config.toml
schedule = "wsd"
train_tokens = 175100000
max_steps = 10709
Each number is 500 + 50 x the weight over its row's rms, rounded and kept within 0 to 999. Layers, rows and columns count from 0. Numbers have three digits each. The size before them is the row's rms in percent of the matrix's.

# q: layer 12 attention query, 128x160, rms 0.187, rows 75-117, columns 0-159
# k: layer 12 attention key, 128x160, rms 0.192, rows 75-116, columns 0-159
q75 110:455468528498470541440526477513444429598490479555447511509512415430479479529525489417513410503489515506508482458395499538574542450457529471401539432582546503539434586470406531494549498531516502533467458476567549445516557459484415595518572475484505490501573469493468528502513459491496490432448596557455444523540505446588526530529498476451510483546526637472517546492496451553422518564558511574518481460445501429512481566539559457488503548356598492582432536406420469438483573567529594
k75 115:492627455523426550502516411490445487457502514456408562542443462436557458538469476490478475503477491551486548526448464527467400516471489523523479553572463466510528505530427484419538573514518460469520452512584486505485477550432489471520437471535447559502441544657434489445551481571544518421478584572465458500476608516543554449627550499541483516596551536575439568515499483604416485488548469399469434408538547552464483508475519608477545537476561481528513433470395526484472520474460482
q76 117:662554540498571546572468473472492556418481558453547458549467462454461429446560434481428449540576480491531519554396508535490568491499511494557344441484601497487461496526548456547518565579466520502508473575467465512425494418459440540506442584483504480447559475438589571430549494491537560489378457462532495497479530453459518517503463557461504509496469464513551521565467540531403504452540444501450591524541472475529524397576518595555483523493505450521391497522517508450493450538578509
k76 117:573515492521516483583391532441564530417525506539537454483458486511470570512507506461504512450575467501461470553460525486503613538461489532478491503421654486479488534467487561478531546451541537497562459573490607544482544355477547443462467518588514564436529485524529554532449554494541560424468513416575483555457476419529618495474435450546477435580466467495390499563540443511497438547484521412498496501459484503508420443585452504562475557518436483548474446416460502529418467518575438
q77 109:586526484532526547442494455466463508481525513441479489497449492430477502422532418508462431459467486494461526417462418497439511474533498527540470654495569518485525540600453597593459473571494526483441528418515518483509510601506464525568476462502432445517538521550438509478489590519526517579442402465433498475467527557468567504435575424441422598568503603446510512536499392456519500506487569544503438535481584524433444507515510529627486572473464620482501500524507534398553453502466516
k77 114:546501561515522558534489473483489488438555507504503445465493506452451502433570434485537455426517494497521608582464472429532496498531434530546528506479575581488446510614565493575456577473513467507473448486477477526484497473568537508458572472470475519451479504530465426503530511486559504468454499385466520505497554571558485425385611494586504516501493506435509533529390454554404499584484522470470588475583484564397329431411512597445458497500477514483573572560557547459548529503472448
q78 117:487491447573503509461558565486481459488474483495518381565476470526528525463501437489467458521572489560516513403627494447428443422558467459591502501519521488499520547564461603476428449476442482548485453523561584464517485413466461501493440468456527526540433495541502512545485414506508500542552432464526507464584498335440489577510444515446480489443452534455517585473527524525505558506497496546563582513467431514610491453475546464502595508445435509506567554452566396630552578547552479
k78 114:522514500586563459508466561569495431492584570540417476525560520438526461485569485470463464409470523387408465514540558503529489399562452463497519452502548384589372493506495449525455401422523526426496531491538526456548412510463528533567534453481503518541407446553481481537490556540504503504502465484508500490512540455512604517532443468476530495423465457536480543588522549526568516479510471500521391445557448500479505530528567580486569387458538429548513402500517475524545553648517494
q79 108:542533580489528460501431491419556551545453591407535524472459433561452425505398496537480515519485500428558457536445453473439474554400509503453503437605480404549575523522511506497540545519586547498536499481490568527527463477525558438440431532487518497493538431426409507464512581506441559544519502519478476487474580533516580508485483439525606451485441485475505542532530536404470404495484501503520509371458502632479481508431508457480530601502452550515490589446531499575623486489546584
k79 107:426468579469452530553550559452577438512514543437493443454452427481519528497427449471489509561513476467448488551384441523493477466388573602556528471448442414576519594489435486615520541452536509547571536467571468506475506447435587418421502484510510532470519474471508502440477523468491511548554495494567401532436517471505576504443504532522545463459589425439579566383484468465511432513473486597535501468481448556554550426549484413541589542553493587472520549553520525468541497517475513
q80 113:465441515461488509495535510470487506468515512438532492486526501505568487413547422493478566439496390381551452456498403506531543556517447474478472457437550539530531481565507612482574479546437560573439493517416576490532589484529525470446568502565477528421464494482617535494458486487517455468433511572539510540525597490488506470503589491536455460469597495490432597454521501526484532421545428498428468464459554590476603450617566559424437496534418487581459510486471453543515598492496430
k80 117:538469456411488536516483489486525526590426503498495466437509447470482500589534417549451596461488511448546461526476529428442508462495496565479461535489469525491527515443497559457547461570450545563489462467601578495502556510513602500515499425479484441453434514475603476469577463505574469610484497541531449485358537504525554453462550430535441493528482522552550609572484408462577533556540432477493375541460622523477464437478551510475397473477552527611500430482540426516563486476502493
q81 112:496487448538396487545551471445438502417515526554548518439439547383486411497441461560552568446477542578537509574456557499368507465492415505528518455457555458520509457481528432447518509511468517610511539529472463423488535483521533452389551543400560573566491524517492554472524573477381502469528489465505507557547562519495491520472525460553485501501541468471414521566444507536526557415452512470384525539496527491537520457466529536534497529512541593421615592514539554495511516397573415
k81 116:565381455524445447555510400561557544541515538537568530439494501491462418423489431551562462494433532496548477542559484535541478435493452464514515467546496475592588483440558431541525465463508505589448585485467452484550501565509535429455481499497620486485486630500420533533460514542484510514500490543493518480524504441522469483462438570475397432471545459468486564537454469606588530448427565547492496449460504570469376519508456468573499477566520566482480599472493390498563491455566433
q82 116:456501506535493455539593462472455512540514534474506488592481493487451513518486566547399452483505398470475449448410480492483630528425455494583601557516497568463383521490570504543547465516422441429522411493470536531531470402490442522461476515617412479553490456441507532504509588550453562587477535527503509532501508542539442407506469539421584541442559508398448441567582500505534586472489474509563496558450448483522427460457497448498553500477530436571502452528482450547610542509530520
k82 116:424461436395504525478354431479458536492517431534498440539402544539566576559519476588487436488544500478499548387423504483503535457498494550519612466485476546559544549492522438461496541449564476424555392469466544476563472461550457523436484547493506495472499578562503493444513516515468580579548521447502587538421494500535544418569532488509589485451568532459424519524491553470536530577557513471532416486494475398487540449453519405475582438470504488565604525492533460479484515582439524
q83 108:520470458538475456473434531499581431494445537528477455525441460510496498495430495446441566479576540541448500560488489536609471452533510572509486493410410582497393479481526479400555537534449460526479536432411468480511526421440463520512522530517573489572557493505509484480524556529599450566538550438502490559524517502464543544545327433555520472506547437505506436486601534531532506567528496564531437518598398550438453539482596493504462565585473527560441538456468466481526449375542486
k83 114:462576491535550424541498540500484548476439538511543452544444561472563462565360451417460474559485466580502525479539515562525461516551490485571457460454479462483458484459438576352589490535489447531528445495491545483521475519507493540452494408545568448603478564530507483512528515474541540596542530536535443547538552406502565548440515571535440537533532463556504371490615534421436542498506574500418510505477454457474392626466522447451527469515487510478532506467377497462466459527534507
q84 111:611471500441448430537519478538481548443436520642446465596547492544451421471441485547571514562543506511576446529479503537472502517551468460489472484519460459500504428473551435498467551396407459483534500515442557504557505529508500506466574420550527496477449471567398529526546518482545464507472509465533446550507449449565467525541471476525469524584470500575461535655469453430472597512522526550468418487431446462496572518488459564504471466475556605519355488509588485505531432596453448
k84 111:413412495496456467488518516506513601509455581520492478557537465444485492382518558461459437523517446584530519477512528527502517511435438481437487475501594572475470436420475447447464527496517511500456559537577514645601563513503556406474507461589443524498459560490471602452471505430504550548504516549479484504538509493527529489478525469467473493662455432556481473566501457547431516530565425563494512522557375463479563525401447481517510515481494548577474538348526430454543515496491529
q85 112:441481444501495513450429585525513610440501542443479658492568486496424494607541516499541573556534514411472567555464624529480480492516491568495571573544427492507467535524496453512451571492497422556495528507468583480443465429505474446503591409490451418564520480521395483452456401499483550507507549471464489530491508522472582460554503469509541540504557549493485577471607549532545446406510428445474509544396519455409509483492555469476532473527408402511516497543451535474543436487495516
k85 115:549509388469500399418513623529512462485479514448586529504450531552545520531508493536496554459535488525515487528463545508509421524496560561490406535552461597591486455562499503578513593460533442502527639475525505472426418544552438513454500437517455495534544540478428530480450512532429581523513464460504588356455507566523507516446493543480578468455549471466531455438546516483443551420461465428504512478488475540523433473471524409505525517485506491609445396557401469581538437566510504
q86 113:491524507503483561536453494440532482542505474504570544587585422503432392446438513503504441502472464527447447588522507516460519460384573504518427551549518580500516444523478578428478433576584475523522489463500613405567519489521459483438485527430437581465555419498462446513454625598503520529502451398465486477515417485553513520455545498549557507440525546526512497503443504535550508453400412460471487447524546547546453593527462514523398597542511537497474479533483594523469545500406475
k86 114:539463422459478529536454492566492502494516453527504448458423440495453514565395507424517486507500569473488477538570533499531539514391503654453526560493436482401460497548453414489495406520478565578554536460625474516537474483431458480389481514563534538565588418518503503421479506530571595515547474493447475483476487479509450421510532541487474484458509544387492556419427546583496469491511465494509468529621498496589453519441505556447543509485476477437533524547495540498634543522585522
q87 114:485536378512528486583544436503392444498526513499550494545454474489495524552446568446539505430510452522534449645493413528451509415528484471411507407546532454437554472577498529498506527470555511467565486465540532486495471517542573426602496447506392449540486456566459516422488505510475455477479446526564467476498482539545541557539437489462553427572567414519546502537503507518437461492564487515523485507604575555514639507621489515517388543477492417563564494498514471490429416492481446
k87 114:584438423439541488471545453430491470520441543520582633480495410452468532555465482460509558409425452511538412560521486511502489585508428520517552425521468554489542551475468519561592502465599481497551538456520479498552469571374507466565472455528500522453475435476543489483544491569540500517558577436633534405552507431480396538508445458467531505500486517555555530453456441477478418545532523475405606510516451499485524537538500487543455560468583485500483570450509509449414535509448411
q88 119:555523472395467466524622457457428504523431479393516558471558431447482525434520551514463525496499514472539514508504539517480591524581529515552568528521482495497607429564485436468377541489537441506505515496495519549484464580535509582606559577495508495424560505457523432486476473574493441486469424416489422513469572628491515435526532453538489418502500472586529448391493468432517556431491576473495535540436420483534514463497602452530538455474523530597478561510505505454433579442512481
k88 118:554524407409491512531485497408486600517521462459437450459539584496477541429493404515552444472539570547556471545414476488447467507531408531476514551510482452494524483503566508476519511539436519493483575528513500530389623385579496547503493641486502512477534465479509477476503487502523518492512530505547485328538541500557426534505415475561441394473435478523517552398524550548428532495415625545505497534527450520511563526497565571510458496490539483512455492488572441453479438574486550
q89 111:402587530513413488428428493408544418415545557479476407474532471544529482477524458468566519513512515559477506525520538527430583534537532459492440513565499439628459452536458515555510508574475431422485516540476518571473580566550443414445488569473536480464487538529458531490536532466440544473409457437460508597497490543547466520521522566575463445515510551351506531423486470472497441547538430525549530548518502451524526500484484528540586587554574433375481464533513401496545534540529441
k89 110:493481625507434554469465485504437498442520507509531550561527492527532594541547468470568487495456523544422540607534577492498601533402488445502453488532500440447479485540547550534387550541475455509443544489512468541538485442430482482492515522501514498476507609445427437529545498490541489428490521483507549570571482505606561512511558480500501399423481591446529590444513483460587407480454512520449405474420538487511543481575391420514501477511529386447551503482454412456603491529521423
q90 104:481566472507492428512411486491529539584414578492540501518486555511504529544566557538392505445478514398519475496490539486588525559516410518562523464474450528448439494503548553606494546514445516464520403547445508462432470480482473409513426432462510516465527426538478508497525520494516513415555415506454564548555556582480484557502499516385546541530540598527559488430426455590530554558469451479438386564474567574491479595495487520430477476530614420491435459527550525522440548433492461
k90 107:533522423443440466521433577443499523415493523459524517505429461537461597471498463607406514515592550488481482507538511520530528527544354539459486546465452534530536461532416485524511605458501455438490402551587539434474600490524426444544506416528560541493595522443540512504543465457485575454472473498433471563524441524444518506458556516484553515485500650448483520518485570552510494481505512592480559549499525451463558635509459405431408422535524410528478514501493488527526495485456517
q91 118:483533448483516523496458433460518493504508485492567523583476528527365551580447592511433416582590480500510508505540461463588561589420641505437494510535452567456515465462447543470490541478563505513471441557420528469579436539540413464511445464533514460389452519524391583575544454495480552478423558515486457510513430569444484500472436509566497471583486493425453525517546475505386520482486543561439544434414537472534530494526421541599494454492504520471513452491516526533539578489574482
k91 121:428449433382473590448372522541536544489527576477434410518522442521528545574476526483510503552539485558497542501472463509483546540508492496495458511548597533550507576493478490598421546451514534578575524477435504534561503497433423541544493581528451474463459502462527480509477542481476549404510428562531474427534469518503505410500503456455557494576518510489557432469539440579497473363501479511473518478471483540472560496517456470480613400392537566466406544616505580448483531456530416
q92 117:500517448511501474653441515581477388556494631441479453551573518414390445461480410513464469567509563480451435484510445509509473450450438525440452527569527560416558455513497576479458491524577489564557564502420545428485487522529496482507524488435544516569493516508537554481584455455557458585449580565548530486492531479453448486515522576536537535534509552436475546465471452579453447508444513439553568450464535512539520530448513557552554538506444526548534405447523471384486437448524449
k92 116:452395553521500519570492531531458404405493491503554505532484467551523464480513489502444551468484513481389464460506527538492531555518477564441491525496533409569593416475526558556483507464490469582551440516566506454543460469512460575542416431525445485457424530498503424515493502469561527506537483534559470510468558489582434439595433569507444473468498597525461441458510544521528484484484458471547618563494436573473406514466528541537511430433542583554501402467558610413471535481618405
q93 109:549432566586428519490468471391519477467429486532625555540478500488571472454433480486496507498522457513489529536508422515559582489559481485522440424490454400361495455558481564464483456556410517493489465525469655442419589476524480508466555447535383605530463505435432486627548470538546496463449511474525472484541512539539515527464520444495458488492526539474501429550538528473473423505510582520566540486467506591502517592488489482514530517539489509591585465462517491446534465420490595
k93 107:554430444518562483576401521486568463454445494651539416589384466490564427601519453410494442503506453437466508476503475488526572452500507503541434448459479478457528614481522515515486537560436404488518464472471510530417522506481471460493473423495425501497447546425576524457491497542526544519519497481446473463486518479497549467537618485547510495547458568600561474417489470547590547493471642554534547429604393518498531552432487543512542479441501495551512501474560482531541479516534523
q94 114:483553521504589450485523497470509532449511495491464557531583468492523534469447523417561495458563486467540492447434574510412552514465615511487511481426581499539498558588557497444481485398478372462453415490365464414512427472541486557529343561472532488496526527495512494511607554544398523467520604507500574497540495561508464484481464504506530502485517574463487618518452529471615585394500477476436507490555521478499567580486509537468490520472534422473484443480442518448574507516462474
k94 115:452461447457484475471482644451520515465580486392499555478512478531637541530363475536575467427575501434567509615480563480564512447386473456462542474572502533459570493518494518486547493518449518547521448484500539511569488591518441495530478582465506482463536543502499456537488447559465562467408469534550530530544475530514471503492542535562547540495567398498428463496437454502574484492489507444488335559571518515596543474464580515490443473472458518512505505494405484413433509469474462
q95 105:450419488501513531453439534442464515508627528553432485518618400511427410486383474572594494570517501432539497525444502384452546510506473501450482573483473541484515572572495560535481469475509465480399524442493594561536567468425493466419603537520489550510537480511520454493514517457480443565514429469493460475532526478542489474519454437483573374457523535489400507570559444462529477493535611535545473524533541497585532501500494538484535520475501515525554435478362489565432545499535566
k95 105:406463513647513539451542500491461493463472567522487435588483481461562530587457510466633422468406433510517513490528471524504497529448549529450533482505481446574497462522634411529549472492527481528413560459605610461467531503529478510456458486464507528507520604486492494473490446448440494580519540501488459337523517540564498467563480466452540444441535421495459545478526529391448451497608523474453472474542536570445486482539530490489449485516506498460574443428597527448553526474514559
q96 112:520464391538530409466522506532485579459493524533583452538423559534483494542463494482586420465574451507531502574518391489499441489523482473440461564462453352462503511526536535480500518517462454493492468535483426531508396497512557515593463506503587574547531471513453463399449521411464571506489576524490527548421456481562550421517461545439393467501536599568555433516506559532559439514560544568526482528455537449561441465493582561507522459542468511532473568560385482449582529523504453
k96 116:460528466515507404477508544496465447519535633568576462576445548432396518440424474422480462503467527495486522551454576469509438423497483512556515474496519477575570521515509583527548541520478452405566575535447565463586445549515483514530517559510451582477543424466454529531493545471447489515508539558515548469513464599499544493469526482465360492500558478538484492510467467477626455513390512444507599539381445427446585491506595533492494530500458539430510571566423442523519463459507469
q97 113:452537494492441480485527429519579483496465469496421478449414536561546523556517477501469568455571549483590455439586496620502528458463551461550528398498522538476542538509451552510484527520574480483459476501529460488433503441490450462460504575469582532396582511465518509427468441519549469460438441506481606527537433579585518555491483463472522598545411522552427485596536517583488494440398504501605487496419505356490479516539443542489519564565483564450569473523517461513412428473461511
k97 116:559562499469450457560497462605474503446550533503470486446611573554570538481491542495527609485563495409514562536486514617470518461461512537451460445564547465344578435498418514508462482481543495489505515484571404392501474439405524487509544438478476438448529497468499539432562511481523539453458512581456466470590517513551524532417523584486541497543413494459485503530446490473557500503519507509522579418393463418431500453549436512522464496527493519476569522539575517593417476445522579
q98 110:486547518470463576463428466508428446424507498509566581526499528399486593535542520482410494499598438545487525498485448448510633521542506447489523413575458512511482590513495465438513462386615523512446471468420511474492487469469583536472485452423483569486520463594505444496393536461475499560518478408518475548535484441479478429465503561513605548568502477478554474437496467443544457505580465500504554520559424464509495515599425497467465524587517565564595467573555451583440469511519506
k98 114:587425377517488531484448527535522443451492495476482491614465527556530521529562543482519516384501548554542509541499381467486564482471459530544478478482482544473453482466422534527497492458602586443531512435507504495469458546480458606519424605470607407615465531439520506548459500497498447463500509500542525502557467406486465471479474491489505608515480487480544545521491503465512479510549565545498388383423496566581537543482502505449393517513543445568516535494528635538508431452452419
q99 113:601442472584455506461588559479495477396485471507441643543545464413488440484489506503520480432433513523505537516496446504547613499527566367541494541405451573419457500458560541519510469512539543534481576528595494412469432514454486446467506541423574515477492463547500503512508469467508539533561564542470463476495590477437445533547548495448460480470464467538523570554517566428556550543457440508554493494502407462467423530541404439572580394566542476516499487451533423475512557482552469
k99 113:576486457483535569445440581450413530405560503605432528528429504545546388462458481522575488531473493528527439489465475604487412456508461392493432522475527607554518462483568563543521375539480515458526465538526539570511417499451494494450471544500434548587517555547510401531458506463521534516500517583538488506515456464451496507501460428432533465514476474519503505541420596570514598521458495512549503471545459517396450450470458523524435467567531537478512499439467550655573449502504513
q100 108:441390531471545519490476422529555502470415445452536552429381460593410521521488538421514455427571529517485385467538476496499509550543524514461477552521563486576433489489511410492437594456526448507519546465463580445501491498461527517517505432465380597580511517478488435458668532503513473609534387490597577519534481492444520445600478541426561496487500534491499467487511482511500488481501464559581506458499498486499490524595490509472585451523551542423520480507530488459533538451552444
k100 111:456480518562543483497465539486416450498547461405502487560388572485420587474475506427391438473484612584493426629477528508475521530472506478512494491533537548421499551416444517542514550482428454463505509413567508468562470575494486556517529436517482485499498655558447511487581526603496446498523511417519485462462509551467483531500446518489564558496526489494569433480467513490499516407433499522590455448514453472552437517585503472451497357508519509466558568472594551466515462517495580
q101 104:495479468386481503536494490404520559538515498529469507559463576510521558485437574523511491438474416475487415512550524559492425594543454484537471499513583513566454544494530539484483536487391444441452512458542512602471550464434523492556581453445520486417473444607485547600472492481500581512544504544442508422546536576453420521464384568485554486508467566441516479503481452444467480514584510483476523510479423577568478459541541509611419508502401502456511491457534614504489611414518446
k101 107:516472536481429538508413449516513572511568517550467435411516601513446457574513497536497402417485526503405462502534514511501527623571461515498588505528565611601515508508427482589483534602467472470460517423509492568519488530472565510527521491471533425496562483458538421550408539473458526539615461477416462440496555558512533575508508430463527445543537452452456445462440437407461466494513494555442523504528525517491548552636536459443446541433475503505477425485460514512517558530449405
q102 109:477523446503425494458525491562482485492593488519535532486402394473504435449435484454504414496496354553435417454573425497585526510505514443528555551554457479474596518519538422518446529460497534508499584593463507450505519578518474512473502543610540497449492516529463465431505540452411603395511435481449489454591480498500476528527466543522542519493527453485495524574504363569543557516453561541524495471450526503468519456550563458446503518487448499512622476531544658545469517554513536
k102 111:553538497462466528456468507574539521452502484431539505481486534454492434472504508447543480601530513579485529522402546523530570556513468487435488603494401370457509605461544403555488467530524601449439497439520439470536535497502411534508485466410505570530382557537485439466439471512514468558495486449499591398489437488514495469490470559496458562608523473497610515622427454446471456530485471506572544494425440521463574477562533500513507453454491527467524586503460530499483602584454506
q103 118:526483408423498450478448528516391613524519458511535486492457543484494428499541546574493486485433608560472547570492595546455468446437518464506497432545505456494508487474566549536516482539494554500482516601429534501533523491423433532532569448471513512451444508515551497475460522441413463455518446455489436436482511540494490483535521498496549565518505424537474516472596469589529384475490514644438549595450464608462480534549605573533435452540492489466507414486535536544486594364468484
k103 116:502524414551506573474506420447531534489503415462550447368500491549385527481525409552450530513423429472458461420501480540631546548438457448521556537495425594561517454507583464486451442548496539460484579529537518565472556540502449499520500489488542544512514574517539566547454478467603598452481483502533409376546527508494587486441486515522497450489507509502568454560506489559496428573486432560500583409393522475505448515538525446462466499460538520518435489533462495545593552500484432
q104 111:519452500538485422455518532458523584518474526561505465478458588461457529497528524594549524483581538520489556531574472500461534520486487556585460484396464540462502527581480508453475495398500585458536518505407468411585520579436482547509404554501508556492493510511570465433508631523519515518500393474405457455559509469522567529487405499455538502559478534601462486472503505449449606567547498444548450512453555404500430399473475533495520416424503448533513446459454510482630552547470453
k104 111:522449539510423438542474463557426517553492526453477369575415525486494473403489440543546488546423499508551609501490430570511446488516446491464513452435522461485461499518509487491503508393461564482539582574500580442489467592604560583497566582570508493458535463495528508487499450512484510483370468504504501586608501464465557547479445427440561481577411538499507483560445511449472451536516513541529551523592522414516502527482532525502503425528386502574564494551429498397529473557526495
q105 113:576557529465470464508384550460488427468432399538496573490451566381552464496492507536489548440563541530468536442517494562457482373483436431446452599444558471444581488548501515502447415550532473508470479451508524472484486523497457445538484521572461458514498448535496468564515571559580513552605446491606540510478510505538477450476434496527580478446495483445490507547586440516491473566569510490450521562517452529442525493534550449459568411463595504567465449545507514590540562566438378
k105 111:537544471434525511461441530478505511361485476437536472516433586534501439425488486513555486515433548484653486385543489554542433531422490395534496536510574508494478508388515506469416540504502561518467517472483515514570507447495462515415522442507502545542404445493442556529511504593545554527502480436475479495558517531478490543492579458499483533463473426479566612452525509443537530563536478516415499558521574355585454544480599533433535467492567484569526422463571528501543515508446432
q106 115:476575495474458522527478574484460508501443556462464559503461561538493551494446483407541594524529505524447523503505475474460499556544515519471447450471590482432508502499514514567538326600425499365451520486455510462558449521517459577503533567446505421503608461520567508482460422525592535484547525532437435461443539443513567476598482484526472396583498543473552502552582539487431512466496503553426465532477542461575483595485499544488545483449447401495517491519503428625509428429514531
k106 110:479494571422538556550460534543535473521530514461563512511564469550547479475473399527653644452589503491568539515535472540530427513524510514469535480486670515561512487517482477504553431551514415428471507579569547484501459528436507432554501513495418487518581427522446401353454458558533470518524468484392473447465524446446532496442485480536548496522494522566500467420537532490509461496477562564409466449432520470495481525541472505460478512431413478560586500478472469468542477477593472
q107 115:571497475461461561474450457406576482440501456605527571541556541530572621444583501536438504523471440570442491504558432422439511484524498525499499532597455487477460488432547438481518456512560498512521579492499526495533426537475488551584538418446439493513585621513442468421477573444436557595433463502459510522514512509565585450548402530559380551504429526397519519521530495533500581494558506524418445469475555432515551486476535505435507563440524426464508476511482522515425486489464467
k107 122:539564541490520475509387524499568573522480468404516536475548579458579582417573493478528434484464556545523502528543446438572530538497447529488523510526472533485491484519431508359538553535486545561476543568409510505582511533411473526551490463545427500480483504455399471463499478549468436602443502444521526502530520499411571437512465479528434556594542531522514483478424534534475550515465486456476468402411490552541477544376411473464603540522497402552502448634496533445553492498494512
q108 117:510504512557463517587477518535490510556401433498624510528482483419580560509468433490519486473474462638510547573580468535469467518459468510457592584508518519541513493492487452491550512420586465507482453460484426458544503441481465473468517486513602414419498515473482494597496540462551512443516522572479555484528499447541504469607492460481473554523515596497523539511473504530501534497480489412567524587440607455545446400467468522548464437495512464519476439554449371502435564347528414
k108 120:454567475403477399638496524575464393499521463552535552462471512513533563496471446503480463526419572511530522497553492540458558567586412428437530582520501513605515548496528435400487480471566486510478550523425530540577476454463500566474454509519502550404542512484524502433533420458471460521446437618453531537559573497571506495484457450495546512560480571471497556558472494532433486482443505508590486490367548415505450486457590562524544457506546519483530483521488502533451439373502486
q109 106:447527497426516551551527475479509532526499479524541430512583442444535528610470461584433502369590468474475457543475576511481584536489490524456454556470543394516502479574418440464544427495505452520409402473521486459483560481513497496463570524481515510564432587501564558451523475420489466501534452548403581494459514468457520437569514555495578502475468528491486442531385504403551508460474547523519486572519494546607559526447592492580404542507478515450522449541528529437585442573562519
k109 112:435423508454554469589558454445562461551577471493500488518587542470489478574432542497494438453453398506502415537534484472494648473480551523471508555541573416455521539472531498453500612546576532514534499521481494500472500591489507441493576509523528459446516560555517515407435526452459519559458513469409590501547533501470505529519509445578469480498506482505445510540494585476521458444483600464527491488415604545488462536401616465470323457468541482471491424469583479535496540519460487
q110 114:417531505522529559494429548588584487543539433427517448488556483404469515534461560501505434482534532610430478558589441477505539562525414480601448588457503494541537478612407431498548557485475425453588547482478533457531458498480493500441467576513460440567549491437544538432539500609516480485503474487544490478545536432571440459503514567537492544512480428514521517494575525563490504479495427514483460475448408539443455472511527374473580524559427559507449467473467494624467548431472453
k110 110:486563484544523522543505497569505443482546379506484484517463477556522496488443450483547554527534579520542501460556520433390482476520487614531474524539539513521387584555496527379511514492458495593521513517494507454478502540429484649483492505491540484485385455568517407381525482596491533435580493431541509456532523492590517514444484491408476550458441434455561516490465527396521422466549461524574490556486491462508494490486514357461605417515471525542532515445441511495560500540562523
q111 119:494535486415514475598605383465469554483560533563491482462596512508450509559414463478466453488525507542528533506542491445516529436560516541514492447550484576501528484525383442460510517546474589494557489555563516489499495583456420532492499417502442664496484448531534434408498465512496630463587570591563428522516507568452542493413536572533520512460510507525476415448449415509457545457491419489540426531556498560476430464585508467466519458455479550450449487466479457493470528458579488
k111 118:540466486540571548562576396429484504519492485516449501528548540526408528475439539493549539474463547490534540511507514564514513445531497568469479533433409630479428396509391456505497526465378559521528460413442571500495499492455466512541597481524481519462450522523505480455462467495551427515494623545447536400481457492470525528580503472499378441591554589440456482449509589535529446516531457549510478544537508548455542504544556456471551396457602521526445593503447495536436448482540534
q112 109:501651424489522529505451408585560533517525512481559494545519501458572582469444491568540429526503547528542556497365541541507496376461523467519594546501429505555544415546393498541583513486433454487507514466536523413506362422514470489527516485471536552468540457545475497579472545459540389462527477497535496387537462485532529406480546448490511454542492548508522463498424489457472515526459565497484613488529483482551531486472480466459510567562523548481530481438505425509516537585407411
k112 110:454534503452506441577520523572572437531466543491386520532499527490529468448480519523559507430547571499500564554493455519507486451461527528467580543526432473448606459407492499479445433451449460551486541543479511523508477512487413526540447418482594557506477430557498505484481615414412546461548538569610528497584532532578512436439547398557573535438525510446447568542530465514476416497511531575482512536511405502487434519445493574473549504471568428478397475491549427532541555493422410
q113 112:523548510472500550470562465487479484452530524515497438513489501432508628497495599561558559479513561498502457531545596399566452442454478397518411486535406525477467573496552519597440574505611398517503399546456498447492592548423499458535591524485503584555452454456540497573465520463596420522439572538497530521547465533521460430468504449492502520575527534526401572496477499513466475448497440401432541483511498495416526497529447531442504412401477538460461520520456480492572474515534543
k113 118:480516440485489529445569395553425498419538417448428468450488504569407576552516493512585461496396537497474519505475553447585485394455521415431453579460510555426499512413484530474484544442508442530571615610476472504519510501546583545486485467517612460449543541483475543530465518537431525503515513484532498560511501498495453425601556560488496565467448508603415529533493444483486522469517515466457569532616589500524518531490433454494485469450574503500451460539486490579510443413584509
q114 117:522437422465475475476555515539514495541520507514574400539464433522420508523542483465467560543445575588585488472449547591479545462550538547454500437438568598534491504546432548502486412536532543550459379511528467510508495572440524516504507451496482479514454582465429468579554616397542509448542552508515468449478419528472598430536563445527469462454460539530472382494581554554454438454527512488572490479442530471554445471565521460464445611467542480532398508515483503488513383524514519
k114 117:577545378544511456542486389472422451588485470508511455524558528450518440481469570485383506559453525457460569533559487542559527500458514494523479427477478526500507500444458559598491433487542480473542535443497487519539424490487491398479525595467502553424543467534505579466559499439546502465548488504479514427456552618479552522602548480573483429518472514553428465491625529506344427449514648425492481447468550497496502501458450568551523487489448448521545571491548515458494477521498485
q115 113:542518400479489460497452455507410478496542458452565436505440521435448428506464513382549559429571428474500427483512507446583493558611508544566552429461509519476452542532523525426414447556514585535481543543548537553446456544445498513450528529572468475560520562538515481586542457497513511565507448469559623518494461588494492440432490467465533553514533497435498526466465535573480550485463508537550468537464486472418556581479427483532472504529451491395444630537407514482471579614455480
k115 114:524591494476495479495462464500383551502528536514578488564521530517416565538525480418492588540563499553460461479457482472504511539480455512565463500555544484382452493519463581496457479516428456562511531466565492498498585539525503407539531496528537537530499490529498512541445464560545472522496486495449596472461528557504599452519422531444568614330549449445493536504546475437508614499491523469404495483574522518385479483403545547511445427449461451494390597541550494465404500471501459
q116 113:489463521487372459468467521442509500557489586535451571517530542536446563419445501543430450481577580468505443482456542456510486469519395519547531449539584478451624444547501490501580606545600560486536470572538513539512526432489447533501490490517570427405622511524481455474452552388476426363450503423560550538412474514421499561510529482534522543547530486534531439492585451498562459468572469527471436518443513514484585426466471468517452506526518530510528547537447483428534501533484519
k116 116:503444507458456513521526494535520463514451516559539444534566526592546492429391467565498512538478496555483483508472451470510395558500406504500444448528444523419535511574483449577556609547518472472520463522512483544505551433470500546492460443468576520531512493446511548430518500409560551509414581376553426440397462522590520497414542521560500526564524462529459608496632507538546422499570394480464505401409475478509564519487514503500454496559494509519410473586532495480469456578525460
q117 114:355533518509433525438607492443530527601533547426556543398477470478532464545527514496414601514465467492487538471466441464488534476568455528530421480497474539483449482422430499498511528469522519416502537574521441483505625445378519535504484482464576494459439455439530428524602442519465483511429482460537541545544562558503520540540397549501543441488487601521448504514534484428502492544457613486443525455465572496494526526586492507560482565377457565519483538587530464534529428529508526